{
  "n_head": 2,
  "n_kv_head": 2,
  "head_dim": 32,
  "norm_place": "pre",
  "norm_eps": 1e-05,
  "rope_fraction": 0.25,
  "optimizer": "laprop",
  "lr": 0.00334,
  "beta2": 0.99,
  "schedule": "wsd",
  "decay_shape": "linear",
  "final_lr_fraction": 0.0,
  "batch_tokens": [8192, 16384],
  "train_tokens": 116600000
}
Each number is 200 + 40 x the weight over its row's rms, rounded and kept within 0 to 999. Layers, rows and columns count from 0. The size before them is the row's rms in percent of the matrix's.

# layer 3 MLP up, 256x64, rms 0.248, rows 107-161, columns 0-63
091,187,179,213,189,296,149,204,190,192,185,194,278,206,180,283,231,178,193,242,224,258,243,225,195,252,153,187,196,118,162,237,107,182,212,153,216,182,247,209,211,98,202,145,220,166,171,226,233,218,294,187,186,186,179,177,179,130,176,236,188,174,220,187,189
093,169,211,202,219,132,149,174,174,286,157,198,232,150,217,189,186,209,312,200,238,234,193,225,230,131,227,220,223,161,103,181,175,149,228,167,230,196,195,163,158,197,148,157,150,190,272,153,148,161,187,218,176,219,198,191,127,214,211,157,189,215,144,146,232
097,154,265,188,209,243,205,247,185,183,253,257,270,247,230,214,94,197,211,254,213,157,213,229,278,191,236,244,246,225,197,221,223,167,198,147,180,199,245,202,132,157,212,166,216,163,168,229,271,153,259,171,198,191,205,268,186,240,227,215,140,244,148,179,163
092,225,189,191,300,287,189,223,231,207,194,242,194,266,139,167,212,186,188,234,233,267,200,195,259,229,261,177,219,150,204,137,151,202,251,203,216,133,214,128,230,105,198,153,209,173,152,245,144,200,231,174,180,270,189,223,204,201,193,187,148,207,225,228,173
112,171,215,189,177,144,185,129,158,189,178,230,186,238,195,258,228,289,272,214,128,247,194,169,221,143,245,256,244,129,209,190,185,165,180,198,217,161,258,167,165,189,143,233,260,167,191,187,174,184,207,185,172,244,163,276,204,214,284,212,184,145,200,180,132
101,234,198,160,203,241,215,206,235,347,248,195,188,178,166,206,284,170,160,200,165,272,232,297,218,163,242,125,212,181,159,224,193,186,242,159,260,210,190,156,215,180,215,165,231,210,184,171,171,194,217,209,185,223,223,169,208,191,274,133,153,149,212,211,205
108,193,233,164,255,199,163,230,174,177,238,249,232,245,202,243,184,243,206,249,158,160,151,298,193,159,303,216,203,175,250,195,191,185,227,244,183,190,239,251,192,142,151,217,176,144,253,202,153,208,212,199,191,159,173,224,140,140,158,121,127,184,185,154,194
108,163,215,203,144,297,198,177,150,220,202,230,197,190,238,170,222,256,194,275,194,157,227,252,235,87,226,171,195,165,116,196,129,207,200,241,138,174,231,160,154,157,191,146,250,188,166,198,187,211,216,177,184,210,201,229,211,160,242,199,105,186,203,147,179
095,206,230,117,160,243,208,158,124,272,216,248,232,191,145,232,217,186,234,134,181,286,248,196,186,241,230,219,208,177,227,233,149,145,282,112,227,221,196,211,216,162,141,230,173,194,185,149,214,160,218,181,185,249,166,201,143,200,245,145,199,182,253,187,203
091,188,224,215,203,218,187,146,147,217,196,237,238,189,189,167,142,230,173,233,257,230,258,205,197,247,136,163,127,159,200,199,158,206,220,201,290,219,228,172,192,161,244,183,229,172,247,215,299,120,237,225,164,248,180,211,212,160,157,194,165,122,282,171,240
100,229,207,191,306,110,253,250,207,227,209,194,218,250,160,244,242,219,195,215,230,218,161,219,201,201,248,238,135,177,233,125,165,200,144,161,237,175,220,190,245,194,147,140,206,214,189,204,161,108,207,180,198,221,242,245,199,214,236,110,146,218,197,143,178
101,212,171,223,273,177,230,192,202,283,235,222,242,241,188,237,214,228,178,258,204,189,153,252,210,199,231,248,131,186,239,180,146,205,189,178,244,215,230,121,191,160,227,188,235,233,247,128,116,145,259,203,193,175,201,141,265,271,212,194,173,236,270,165,206
109,155,166,204,260,198,216,165,156,183,165,173,203,198,161,247,195,234,253,229,205,208,97,243,226,232,230,204,127,188,223,275,228,111,175,202,177,139,247,82,237,219,152,118,260,212,228,237,190,206,218,189,180,215,209,175,179,181,211,172,169,199,185,207,143
101,186,252,219,211,211,228,179,187,203,149,236,247,235,140,196,165,196,210,156,243,192,257,157,244,194,301,244,170,155,127,219,153,190,145,210,220,222,218,204,231,239,257,213,296,169,206,227,170,200,262,196,238,223,205,290,121,209,260,240,157,205,227,194,163
105,144,224,175,294,261,244,184,148,203,214,259,173,266,180,227,275,198,202,199,190,157,168,206,151,204,183,227,220,139,140,233,198,158,269,198,174,218,214,227,227,223,132,170,203,168,197,192,157,199,191,273,162,229,238,147,205,130,163,114,184,235,149,240,210
093,182,199,245,219,247,266,246,190,140,327,221,236,283,167,194,188,258,204,223,184,250,192,210,239,212,211,236,216,229,209,189,197,188,166,225,196,169,235,182,170,188,151,185,171,134,262,159,203,151,206,275,190,183,185,87,206,159,200,192,208,166,145,163,249
098,219,233,241,200,142,220,175,189,210,172,169,193,209,214,173,267,183,193,268,133,159,212,213,257,151,167,224,268,138,181,131,131,152,177,199,199,253,241,115,247,172,113,161,222,159,208,211,174,198,226,234,175,278,155,243,171,138,193,195,175,221,201,182,155
095,121,184,182,297,205,181,220,186,129,228,206,249,299,204,225,154,224,169,198,149,224,163,172,215,191,253,150,209,200,156,194,186,224,133,169,211,157,265,159,230,198,131,195,169,226,216,133,210,224,211,221,176,196,267,154,159,213,219,230,190,99,203,210,237
112,195,189,236,247,173,182,199,178,218,263,249,228,185,205,288,189,299,270,214,174,128,201,220,250,185,136,204,171,253,202,219,203,180,188,227,204,153,255,135,158,200,212,158,297,222,242,198,210,189,281,274,179,203,217,250,185,239,201,224,185,159,213,143,196
108,133,171,143,230,196,237,226,144,224,206,238,242,221,219,171,204,241,226,248,116,151,182,277,211,154,244,132,156,191,226,219,191,289,180,215,221,193,226,126,211,104,153,182,251,219,209,214,150,265,211,229,184,214,229,242,204,182,186,120,177,185,191,225,173
107,154,182,233,175,281,193,194,208,193,189,245,178,199,226,198,201,252,223,181,216,180,170,177,185,206,152,148,256,181,101,169,193,218,254,168,214,200,290,215,268,179,98,218,273,135,202,163,216,224,224,217,140,231,212,111,194,154,251,185,159,178,186,222,236
088,119,171,226,243,211,187,212,212,257,204,273,191,240,174,210,184,178,278,273,272,240,162,228,210,98,176,108,176,219,127,242,196,177,211,187,139,154,229,230,242,230,231,185,224,182,176,162,151,195,250,217,195,193,245,126,157,226,197,203,210,227,179,209,192
103,189,195,163,175,237,181,213,60,252,197,151,235,180,206,295,195,171,164,197,222,245,228,253,189,208,261,202,201,178,132,215,215,209,145,178,209,246,183,107,194,187,164,269,199,169,260,171,250,176,210,236,185,257,175,210,169,146,202,161,171,233,171,208,158
099,196,223,124,193,163,174,252,181,159,201,215,267,241,163,202,172,233,197,212,142,216,140,199,210,196,215,127,244,140,232,194,228,195,198,217,259,191,190,129,207,194,152,137,262,217,238,167,174,247,181,227,185,145,213,209,77,150,269,192,149,241,206,211,149
107,103,180,208,277,229,135,224,187,197,218,235,256,287,209,187,218,271,232,163,145,191,200,195,236,137,261,222,159,165,194,159,199,217,185,225,175,179,284,166,243,174,170,122,184,169,153,233,150,189,227,210,189,173,246,216,207,138,242,217,138,178,187,169,230
106,259,202,201,223,162,164,177,179,208,283,270,163,251,181,244,218,195,190,218,213,228,226,196,255,220,276,211,230,198,225,233,159,264,140,147,275,221,243,180,288,101,155,230,213,172,184,118,139,182,236,194,173,189,223,137,208,210,232,165,196,202,205,208,205
095,109,239,187,189,195,190,207,171,196,203,225,203,243,172,200,261,232,265,233,188,260,187,247,194,212,145,171,124,203,106,261,231,184,258,154,191,228,239,203,233,192,243,175,246,242,211,251,252,161,225,282,231,243,241,160,165,120,179,160,183,186,192,155,179
098,126,162,147,286,234,204,179,168,197,175,231,208,251,214,133,136,188,160,178,126,219,173,245,237,160,218,215,163,208,162,203,152,214,177,221,208,226,255,92,241,205,145,136,166,193,178,248,191,223,166,181,191,230,172,188,168,166,163,134,142,215,208,158,140
100,203,221,215,235,206,182,127,198,218,206,234,278,235,178,207,226,240,316,283,232,223,197,171,211,168,228,238,221,209,219,118,187,119,193,202,268,275,234,231,198,147,173,205,202,184,282,112,209,230,159,242,217,214,181,188,184,161,222,160,168,198,224,175,176
105,198,157,160,166,144,213,224,152,228,244,244,234,162,206,246,228,286,214,201,192,169,140,195,229,206,186,163,229,209,176,324,85,147,228,234,162,200,228,177,200,191,162,107,205,188,191,232,201,206,214,256,187,216,229,166,154,140,180,204,190,213,155,203,142
109,193,191,171,231,223,264,204,200,187,133,258,285,202,185,153,132,276,245,228,194,190,211,214,294,201,262,213,181,211,189,224,192,155,198,236,285,182,257,209,270,198,181,231,209,181,213,205,172,227,251,165,216,242,230,236,161,104,236,233,160,220,260,199,235
100,182,164,219,297,256,190,157,210,266,174,181,211,193,153,177,216,213,237,259,118,238,169,288,192,182,209,112,147,203,172,147,191,221,228,164,210,190,185,86,193,211,184,163,198,183,252,245,202,201,218,204,127,210,220,158,200,161,186,196,147,198,242,189,260
094,164,89,178,150,136,198,219,197,207,202,230,200,225,212,254,213,189,183,206,223,231,136,147,228,199,268,224,111,148,165,174,132,208,236,230,186,166,250,188,289,205,229,138,185,234,179,146,215,173,240,252,174,230,205,155,207,206,147,147,163,181,177,164,253
110,153,196,150,255,190,190,197,102,205,191,195,205,198,210,187,149,216,205,277,174,157,219,227,246,160,175,217,246,237,270,238,188,262,208,181,261,192,156,195,164,195,240,100,204,128,164,173,189,134,202,267,124,186,180,234,195,210,227,131,139,225,193,183,213
103,180,160,211,253,177,238,178,192,303,185,273,196,215,219,189,238,200,286,192,215,198,248,203,229,171,208,234,128,180,181,195,180,218,154,129,222,275,227,182,239,202,174,214,169,225,202,233,218,107,211,216,145,253,233,257,121,180,256,127,169,164,202,215,222
103,187,243,205,224,176,241,199,190,230,191,194,241,198,91,234,227,209,154,297,216,313,199,157,183,179,220,227,233,160,222,198,191,187,234,219,281,184,239,187,161,226,116,174,196,178,235,154,172,118,160,274,190,215,214,129,209,199,208,192,195,177,188,188,136
110,226,233,196,291,238,238,160,234,191,245,226,196,217,162,168,162,246,169,203,147,154,195,176,277,165,287,168,162,279,205,175,147,238,255,224,218,249,171,166,172,156,176,191,245,108,251,135,180,213,249,200,219,239,180,193,204,175,266,160,180,237,209,201,207
093,174,173,224,237,222,253,217,204,327,194,226,199,200,229,206,181,221,174,198,208,148,169,311,226,207,255,167,180,254,236,134,210,206,281,214,206,172,260,188,204,204,200,220,253,174,306,197,201,106,173,181,190,200,167,192,187,215,209,150,174,260,210,184,174
096,242,175,164,206,261,266,135,198,229,139,262,274,195,142,247,213,140,249,293,186,194,198,193,216,212,266,187,154,243,208,141,130,150,141,208,216,225,199,151,268,156,237,251,238,191,245,196,235,243,198,179,223,193,228,214,190,147,211,212,212,236,194,171,224
098,184,231,163,212,161,152,182,228,284,223,261,217,160,222,222,166,144,226,254,168,126,252,220,192,203,219,202,205,155,153,177,187,258,183,171,158,157,174,144,187,197,162,226,209,172,246,95,116,180,158,254,217,229,260,192,223,223,259,175,165,186,129,171,180
092,183,168,120,180,211,172,101,180,254,220,266,220,193,208,239,199,247,210,240,237,297,259,143,231,150,261,270,233,130,177,186,206,225,202,173,190,208,208,194,227,211,215,239,253,217,221,207,177,180,148,201,184,280,229,197,160,197,244,202,218,281,198,210,139
095,168,217,228,201,210,183,209,221,238,230,192,197,214,148,211,183,271,197,208,232,334,234,190,209,236,258,194,197,192,174,187,184,267,265,269,271,256,259,206,173,194,153,176,230,131,289,119,202,161,206,253,166,133,221,199,183,210,217,210,191,165,222,184,179
101,235,236,136,224,198,202,147,209,197,230,256,270,180,200,202,210,170,262,143,221,202,240,156,183,182,253,213,248,113,185,194,166,187,130,152,216,223,184,191,173,198,234,160,253,91,265,224,135,194,177,207,148,296,217,188,163,185,187,231,225,166,170,200,249
100,226,144,201,197,191,219,157,85,257,258,226,194,202,170,189,210,166,237,270,207,193,201,163,184,173,290,185,200,155,195,191,189,225,220,223,193,207,210,157,196,203,136,189,259,201,190,129,191,237,184,236,193,296,204,143,198,92,203,192,193,176,284,146,199
106,217,253,156,205,238,227,144,247,191,179,270,171,209,192,239,219,228,221,212,201,196,192,193,218,226,159,180,163,195,145,179,78,159,209,177,119,211,170,216,213,116,184,176,183,163,193,143,150,193,315,205,203,192,195,182,222,144,246,141,151,212,153,198,265
090,199,173,206,209,211,179,192,212,271,168,229,225,266,222,314,164,202,213,207,249,246,201,195,251,256,190,201,266,220,217,180,154,282,260,225,168,164,224,212,169,184,204,150,208,182,171,193,159,173,196,212,215,234,162,187,99,243,235,88,212,221,153,199,147
089,170,184,135,150,211,232,235,203,224,173,170,234,227,214,224,132,234,234,241,165,160,143,294,255,146,252,206,132,217,174,231,220,246,230,242,206,163,229,188,213,191,181,216,170,162,224,228,204,160,249,280,130,166,252,171,121,118,224,191,194,168,197,183,239
098,168,246,178,188,219,269,161,223,223,170,194,270,262,136,201,182,296,252,205,192,199,168,225,169,194,260,165,195,199,248,269,149,204,173,205,261,200,130,160,263,181,214,236,218,131,232,122,269,235,197,207,201,234,201,180,191,155,185,246,177,252,181,185,148
098,251,123,162,175,145,218,204,169,193,159,245,257,237,181,198,165,250,211,225,150,234,143,263,259,266,299,221,213,158,241,264,196,275,198,184,219,185,162,166,194,200,193,193,245,159,220,219,195,202,280,257,177,160,196,180,139,248,186,180,227,204,161,156,169
089,221,189,139,190,305,152,161,207,222,152,213,195,269,160,266,263,199,210,233,175,236,237,240,200,166,224,236,185,241,253,222,174,201,219,204,270,224,250,147,195,170,221,181,146,112,206,163,225,174,215,172,167,233,182,285,213,245,237,205,196,136,182,246,142
108,201,180,248,183,266,248,198,219,141,288,259,249,185,206,197,192,250,243,194,156,178,224,260,217,210,191,177,191,193,245,193,173,219,133,207,279,149,224,169,261,149,213,143,170,155,211,186,151,154,215,280,201,199,282,220,222,194,152,210,129,264,203,220,231
093,215,147,229,212,196,244,203,223,255,187,302,210,207,166,247,126,208,202,192,261,192,171,201,240,197,196,252,209,232,178,212,171,142,188,190,204,234,274,167,250,246,165,138,204,166,189,85,228,130,248,169,163,197,248,172,188,191,230,200,252,268,232,169,245
087,248,183,212,272,211,195,207,210,247,293,229,157,247,177,183,195,275,233,275,199,258,183,214,195,243,273,215,224,192,166,215,127,147,215,207,178,247,243,198,155,189,229,189,197,188,235,204,100,228,176,176,225,278,201,169,126,193,170,127,187,212,189,147,203
093,153,201,265,158,232,234,168,208,157,158,248,234,212,237,179,192,201,291,219,192,220,232,251,172,241,174,294,198,211,174,194,118,162,207,178,251,186,237,196,213,230,256,150,262,194,171,182,131,188,276,187,192,260,181,229,236,130,208,190,178,264,244,171,246
097,145,232,137,226,152,215,170,163,211,220,217,187,151,132,245,197,273,133,248,115,146,240,215,223,195,223,184,209,222,195,238,238,169,192,221,165,220,194,163,119,116,276,218,214,184,254,159,165,195,196,278,205,213,185,198,147,220,206,167,135,209,215,137,199
# layer 3 MLP down (transposed), 256x64, rms 0.249, rows 107-160, columns 0-63
098,233,229,230,220,203,178,122,267,254,206,157,131,250,138,170,200,210,222,154,174,222,206,221,210,192,214,216,138,214,190,222,156,287,223,125,175,187,251,174,160,232,194,187,169,160,243,187,320,187,165,177,233,192,220,201,188,205,172,226,186,292,137,164,236
084,203,172,294,166,159,162,243,238,212,206,203,210,278,148,170,231,235,151,247,224,205,223,200,170,214,99,242,194,195,223,138,224,133,167,245,189,188,162,239,170,220,171,230,216,196,90,237,134,204,180,212,237,184,196,200,112,215,164,185,201,244,170,224,245
109,236,292,129,219,178,115,174,232,214,220,242,152,237,213,196,218,208,194,186,199,154,180,141,182,224,201,166,232,181,221,242,236,224,273,176,111,160,168,238,161,151,168,205,201,215,189,198,243,187,237,157,185,234,242,300,215,192,150,241,217,124,134,194,228
103,178,193,142,126,169,139,159,196,214,194,187,177,199,164,232,242,268,175,192,172,249,235,138,192,160,193,216,200,253,155,192,255,211,251,249,217,169,171,171,237,261,250,215,173,223,139,103,232,137,223,189,197,281,198,210,129,226,169,147,229,216,192,237,259
108,216,179,208,126,202,242,220,234,175,231,182,224,177,217,141,254,179,291,215,170,172,218,186,201,190,103,222,205,132,217,184,210,129,100,216,249,155,167,208,222,149,183,184,212,204,121,227,179,210,154,196,189,256,211,191,229,264,165,219,190,168,262,124,239
096,257,183,227,197,197,143,197,275,205,175,254,198,196,111,216,189,230,232,199,125,236,231,149,223,235,194,269,206,246,220,200,191,196,258,255,247,172,132,197,214,171,230,203,190,98,172,201,254,248,172,157,232,255,157,191,181,263,166,153,233,271,180,214,206
112,211,126,231,216,181,174,231,199,204,180,126,213,192,153,151,174,207,203,196,177,210,201,210,230,244,241,233,184,220,268,170,195,227,267,155,231,194,157,179,245,217,222,233,239,272,100,226,190,268,308,236,251,265,172,135,249,150,206,206,175,218,209,158,183
121,167,238,185,193,166,249,155,224,196,225,184,163,194,172,212,138,205,245,174,204,205,177,187,271,270,230,238,226,196,231,183,242,132,255,173,281,195,186,232,183,201,202,240,245,171,221,90,190,156,181,211,256,257,233,225,263,273,145,218,253,248,227,179,137
102,203,221,208,262,163,228,271,252,168,194,170,211,143,215,233,201,239,186,204,168,155,109,195,182,128,220,194,181,229,206,192,208,184,193,178,195,173,170,223,108,258,245,113,239,238,183,213,145,239,190,150,203,261,238,202,174,257,187,199,82,212,147,190,203
091,219,175,281,177,193,192,191,212,198,218,163,207,230,169,201,213,183,253,233,192,210,131,200,180,210,215,240,255,215,215,205,233,213,183,297,123,222,230,304,254,249,185,200,192,235,173,178,181,258,178,199,172,96,148,235,267,198,213,133,190,197,105,207,204
104,261,247,156,182,130,219,179,108,225,251,184,174,251,227,178,199,199,212,214,233,165,263,181,261,164,163,169,229,251,218,235,164,280,217,118,151,201,225,264,166,202,166,199,198,228,217,128,212,255,223,208,194,227,261,149,136,151,213,168,199,199,157,160,186
102,213,234,207,196,191,177,168,170,222,158,199,193,181,126,149,195,222,131,177,245,220,241,146,233,224,158,168,174,210,173,225,209,179,143,135,179,193,165,231,276,252,146,257,222,261,140,228,240,194,214,266,221,234,203,197,176,216,126,195,155,175,244,113,289
111,194,155,197,277,171,162,142,222,183,166,107,230,240,212,136,173,207,205,136,209,194,112,245,207,259,298,234,258,148,221,242,138,220,189,206,203,241,199,196,197,167,264,123,143,243,206,207,231,209,199,178,167,172,164,199,220,161,220,220,248,184,194,233,187
102,199,186,154,220,184,188,224,161,214,257,193,226,247,244,236,261,215,261,240,218,231,120,154,194,171,214,216,231,266,171,127,191,235,222,192,171,203,182,137,185,186,186,122,195,191,241,159,280,243,132,247,186,110,164,151,148,154,230,192,255,199,168,172,226
108,205,253,280,149,220,239,255,196,224,194,183,273,220,202,172,261,225,214,205,223,194,219,258,132,160,189,169,232,249,249,270,191,227,144,170,233,232,233,133,222,207,239,254,134,189,250,206,244,168,108,169,291,223,223,201,207,232,227,188,214,245,186,229,195
095,158,278,181,224,189,168,183,193,223,95,196,170,201,200,213,287,225,231,138,218,200,204,247,143,191,242,272,250,178,195,226,201,192,234,216,213,150,177,186,125,228,243,148,165,270,175,224,197,191,186,164,215,235,255,273,150,178,121,199,236,212,226,245,153
101,227,217,216,175,233,197,240,148,185,180,208,160,153,199,217,145,124,162,201,249,207,157,147,174,218,177,128,221,180,210,250,218,266,210,249,239,104,193,197,235,237,224,204,135,162,224,183,186,199,126,157,179,133,195,129,202,247,149,177,138,182,275,203,248
093,138,166,177,177,163,178,230,220,153,221,227,204,260,174,205,198,133,137,167,195,199,200,281,223,144,251,232,215,168,178,171,194,199,223,193,270,226,150,203,203,191,261,144,147,238,189,215,146,250,199,221,261,207,212,185,250,255,152,151,288,223,150,273,146
114,157,187,132,188,163,164,186,234,184,189,155,176,161,149,173,238,157,154,119,193,238,178,183,185,184,263,257,236,214,158,251,199,200,186,254,247,203,151,253,155,215,204,155,168,146,286,123,237,232,250,259,207,218,206,219,183,152,224,147,256,239,243,188,251
106,261,189,196,188,197,153,258,231,219,198,104,101,144,193,214,242,264,220,214,209,185,153,167,198,152,148,258,170,213,208,147,225,229,154,212,203,289,244,197,167,200,222,121,198,181,173,219,238,252,168,264,234,220,240,172,211,231,200,197,197,177,212,199,294
097,173,264,236,218,185,180,222,160,176,189,258,274,126,211,141,240,230,272,230,168,231,248,197,198,236,218,171,228,197,163,196,134,175,155,185,276,238,237,182,248,206,241,266,199,216,227,184,166,174,209,213,216,192,199,290,243,179,259,142,184,300,229,204,186
086,227,167,132,199,191,201,185,222,104,100,215,208,180,209,157,229,194,198,241,204,181,240,227,179,249,218,155,257,232,177,194,272,167,293,136,281,200,189,200,167,231,218,239,167,248,175,152,196,244,224,141,227,164,187,216,243,272,199,180,238,198,225,136,186
101,138,155,269,281,187,289,130,209,181,169,129,152,210,189,179,205,191,226,201,182,238,190,162,163,140,216,196,206,167,158,246,177,262,250,264,224,172,196,239,156,248,183,197,203,230,231,183,289,179,254,175,228,199,187,185,174,209,212,252,147,165,182,129,157
098,232,160,165,166,223,157,138,210,221,181,126,198,239,240,269,165,206,113,156,211,215,165,168,238,197,218,221,243,158,262,226,182,241,146,227,265,158,199,213,145,212,183,234,125,238,270,190,172,166,175,243,185,145,230,190,248,225,195,257,170,264,165,226,258
111,160,150,135,157,132,230,227,181,168,163,180,155,234,260,171,169,220,150,213,241,229,191,168,197,190,96,150,144,223,167,198,212,204,267,211,228,210,191,254,217,194,291,224,183,273,181,272,248,172,206,252,242,185,245,202,135,177,196,208,216,219,157,224,148
104,227,248,199,179,241,130,142,230,201,229,233,219,235,217,183,161,175,177,163,262,200,227,165,161,192,191,205,207,190,228,238,132,174,169,200,238,202,191,200,200,222,166,162,235,232,228,270,254,263,225,114,191,134,259,245,165,279,258,223,218,250,177,269,282
095,207,261,220,179,199,163,169,148,205,283,161,193,150,162,231,219,202,195,149,226,180,143,132,132,208,223,256,166,149,153,204,144,155,171,213,182,118,194,178,126,253,256,252,159,193,173,287,204,168,168,233,181,204,223,166,246,192,197,251,147,232,183,168,203
096,135,192,178,229,171,250,261,154,205,196,185,97,189,207,220,109,289,185,234,185,219,207,217,180,165,103,264,182,212,208,173,220,197,190,158,214,219,213,232,132,198,194,196,223,215,160,201,143,271,216,220,206,184,159,190,209,289,249,227,182,241,260,235,165
103,216,131,183,204,193,207,274,199,165,182,193,199,222,204,202,146,137,164,140,210,181,215,216,195,204,149,191,141,169,159,213,207,221,216,264,216,222,118,206,259,217,221,263,231,136,191,239,247,234,242,284,205,216,178,220,153,198,179,229,224,212,126,69,204
106,108,265,236,159,188,192,243,224,181,148,110,100,210,195,196,175,241,166,211,226,246,210,216,172,200,231,221,216,242,230,127,183,184,176,245,159,173,198,174,139,137,193,249,137,230,208,154,207,263,233,252,194,147,236,227,234,180,153,182,184,168,183,240,247
110,115,221,252,207,220,174,144,175,231,179,220,46,228,191,250,233,219,207,135,133,183,192,163,209,207,212,163,155,195,213,193,241,162,214,260,157,233,216,189,224,229,212,198,200,244,220,248,128,194,243,196,167,225,202,248,164,197,205,217,147,215,191,254,285
090,172,235,197,192,212,201,186,200,178,173,166,212,194,160,122,169,176,188,267,242,194,254,234,140,182,175,246,179,254,234,224,196,178,204,164,210,195,152,322,180,219,165,237,225,157,185,183,103,198,215,262,239,205,165,198,161,298,185,297,194,248,193,206,231
093,236,212,207,248,81,287,249,164,145,188,216,223,154,219,231,179,209,219,170,218,146,177,229,180,178,178,265,165,219,152,200,233,210,226,215,235,181,94,254,258,175,257,180,213,262,235,246,145,165,204,206,263,169,223,204,167,225,188,199,150,190,232,239,183
116,214,187,277,183,258,138,167,200,186,234,244,263,232,157,170,148,247,201,197,229,205,195,225,164,202,189,253,222,217,146,190,210,170,218,218,147,148,218,92,173,113,193,207,232,129,239,176,186,205,207,159,252,250,291,227,199,156,223,257,176,218,253,221,207
107,221,196,129,231,222,237,208,187,232,146,106,115,204,166,232,203,178,195,147,111,255,186,208,197,245,166,223,193,179,205,217,230,185,216,133,218,187,273,163,169,282,216,187,210,148,166,230,256,236,239,217,197,205,190,152,192,186,211,119,182,238,150,184,281
095,234,227,196,157,245,242,119,192,184,272,222,192,192,259,192,218,170,212,197,220,216,173,255,202,106,206,298,182,142,223,219,222,197,189,183,199,154,251,129,187,219,204,216,148,234,200,229,131,239,127,281,207,181,214,196,223,196,177,269,154,226,175,128,222
117,192,236,275,173,217,216,174,162,165,240,183,188,187,218,194,256,133,201,212,195,204,198,137,202,183,174,260,177,160,253,213,262,177,161,172,276,167,243,198,238,290,220,186,116,220,158,254,218,182,154,210,260,144,202,259,162,235,189,208,129,214,116,169,203
092,243,206,160,194,229,125,218,237,226,255,203,89,181,216,179,273,134,211,175,170,259,197,182,243,202,158,201,232,186,230,257,221,194,191,183,133,253,213,263,163,170,162,245,195,140,143,159,275,187,271,194,207,176,235,266,198,162,223,236,198,174,226,165,185
103,183,174,175,153,134,246,121,171,222,241,138,195,156,234,180,183,187,215,107,304,203,221,300,224,166,161,220,183,206,236,187,236,231,175,206,173,168,136,155,205,187,225,163,184,179,148,169,205,156,219,241,179,208,165,126,161,190,215,186,211,191,269,149,165
098,247,215,200,207,242,178,164,175,207,202,197,199,220,173,163,296,245,166,196,252,276,257,177,180,239,160,196,195,193,175,185,262,122,190,239,210,226,145,146,132,238,234,169,159,213,208,219,170,166,207,235,137,196,162,205,118,187,112,152,226,272,236,225,159
091,217,191,265,211,160,233,253,185,205,148,136,243,197,199,194,179,167,202,127,113,240,177,296,167,193,135,184,182,174,204,158,190,191,220,260,169,219,220,213,209,164,228,197,206,226,223,190,148,255,174,237,202,142,197,199,165,231,155,140,312,142,223,173,255
091,230,196,192,161,150,228,197,177,162,130,163,185,181,193,221,193,174,181,184,242,183,177,123,190,137,224,233,233,199,181,210,266,242,174,137,175,251,245,170,144,222,255,271,122,196,241,232,226,255,227,192,266,186,200,131,171,203,124,249,205,231,116,200,159
108,236,196,240,199,183,192,195,249,255,181,224,257,270,187,283,260,148,197,234,170,172,199,251,226,168,190,162,112,231,262,165,258,177,188,188,228,177,211,156,204,204,166,167,145,264,144,230,128,217,217,211,223,175,215,179,185,255,298,180,138,177,166,180,170
098,241,169,239,200,207,210,206,244,238,211,155,220,239,163,169,278,224,215,192,148,164,233,213,215,272,197,203,223,202,168,219,201,222,188,205,219,260,237,247,129,168,258,266,181,199,193,168,190,273,210,174,169,257,214,206,116,277,222,175,247,243,116,218,295
102,174,175,254,213,230,146,211,203,206,181,234,219,237,185,180,177,271,175,255,250,237,302,238,203,185,197,251,149,162,239,275,164,177,201,188,216,239,208,148,133,214,165,190,188,213,187,206,221,221,178,104,225,264,270,227,226,138,199,234,289,204,155,233,172
085,204,215,150,211,195,180,231,205,207,249,159,177,179,152,183,217,214,156,142,176,182,180,209,192,241,233,136,133,180,214,150,221,164,226,186,198,288,183,179,193,174,133,263,198,194,213,237,340,226,211,203,249,180,171,177,211,167,125,224,197,236,247,175,304
079,219,145,276,272,210,166,240,246,96,202,172,164,165,313,150,204,207,178,176,222,250,209,178,175,214,235,201,197,149,179,200,171,178,129,194,250,201,169,191,254,150,205,183,191,164,188,208,258,221,151,155,212,107,138,200,227,251,203,236,193,171,210,209,196
095,179,230,267,187,298,102,243,214,217,249,247,154,176,208,219,218,173,175,227,147,162,184,213,217,187,223,165,250,207,195,142,188,194,167,177,197,210,179,262,247,205,195,167,188,230,127,220,223,196,197,141,241,122,216,195,289,253,252,199,220,125,149,221,166
091,236,156,198,142,236,254,205,165,261,196,284,184,254,279,170,122,248,199,154,173,166,187,174,248,164,186,157,177,184,238,228,161,203,169,229,258,204,248,211,209,199,192,217,179,231,242,220,235,184,180,209,184,158,180,220,155,240,156,246,98,277,241,249,237
088,209,210,228,220,161,198,175,243,232,235,182,191,183,228,260,229,170,219,150,136,148,208,262,166,253,146,215,248,90,119,243,156,197,154,246,219,210,165,169,176,218,176,180,110,222,186,160,162,224,157,188,179,228,250,187,176,180,209,281,205,213,217,280,234
105,171,179,186,181,180,143,220,246,148,251,196,161,284,256,194,220,211,169,179,80,184,169,166,125,219,178,191,202,197,216,195,222,95,227,246,248,161,188,259,166,186,177,201,142,163,193,239,245,164,265,141,208,188,254,194,240,223,207,182,234,173,256,206,185
084,236,124,198,184,216,250,157,177,151,187,211,211,151,220,154,270,209,174,255,212,215,191,207,165,264,182,161,238,231,171,198,195,249,153,156,260,226,207,169,140,242,204,249,139,164,182,209,233,224,175,193,222,66,144,137,137,237,235,214,243,208,225,194,183
084,159,177,203,158,235,141,213,174,169,199,293,279,217,186,212,239,197,169,135,173,249,197,188,214,194,236,179,159,206,220,158,155,186,137,208,225,255,158,217,225,215,275,294,203,161,202,192,226,210,223,164,124,127,192,184,209,237,234,240,122,159,175,240,260
080,208,204,175,257,185,128,219,191,148,238,217,182,198,175,200,283,186,216,213,218,213,141,252,184,245,250,212,190,209,165,119,272,182,230,193,159,198,215,212,125,187,139,183,180,161,190,184,191,293,163,257,125,118,160,155,186,183,205,123,226,217,192,151,182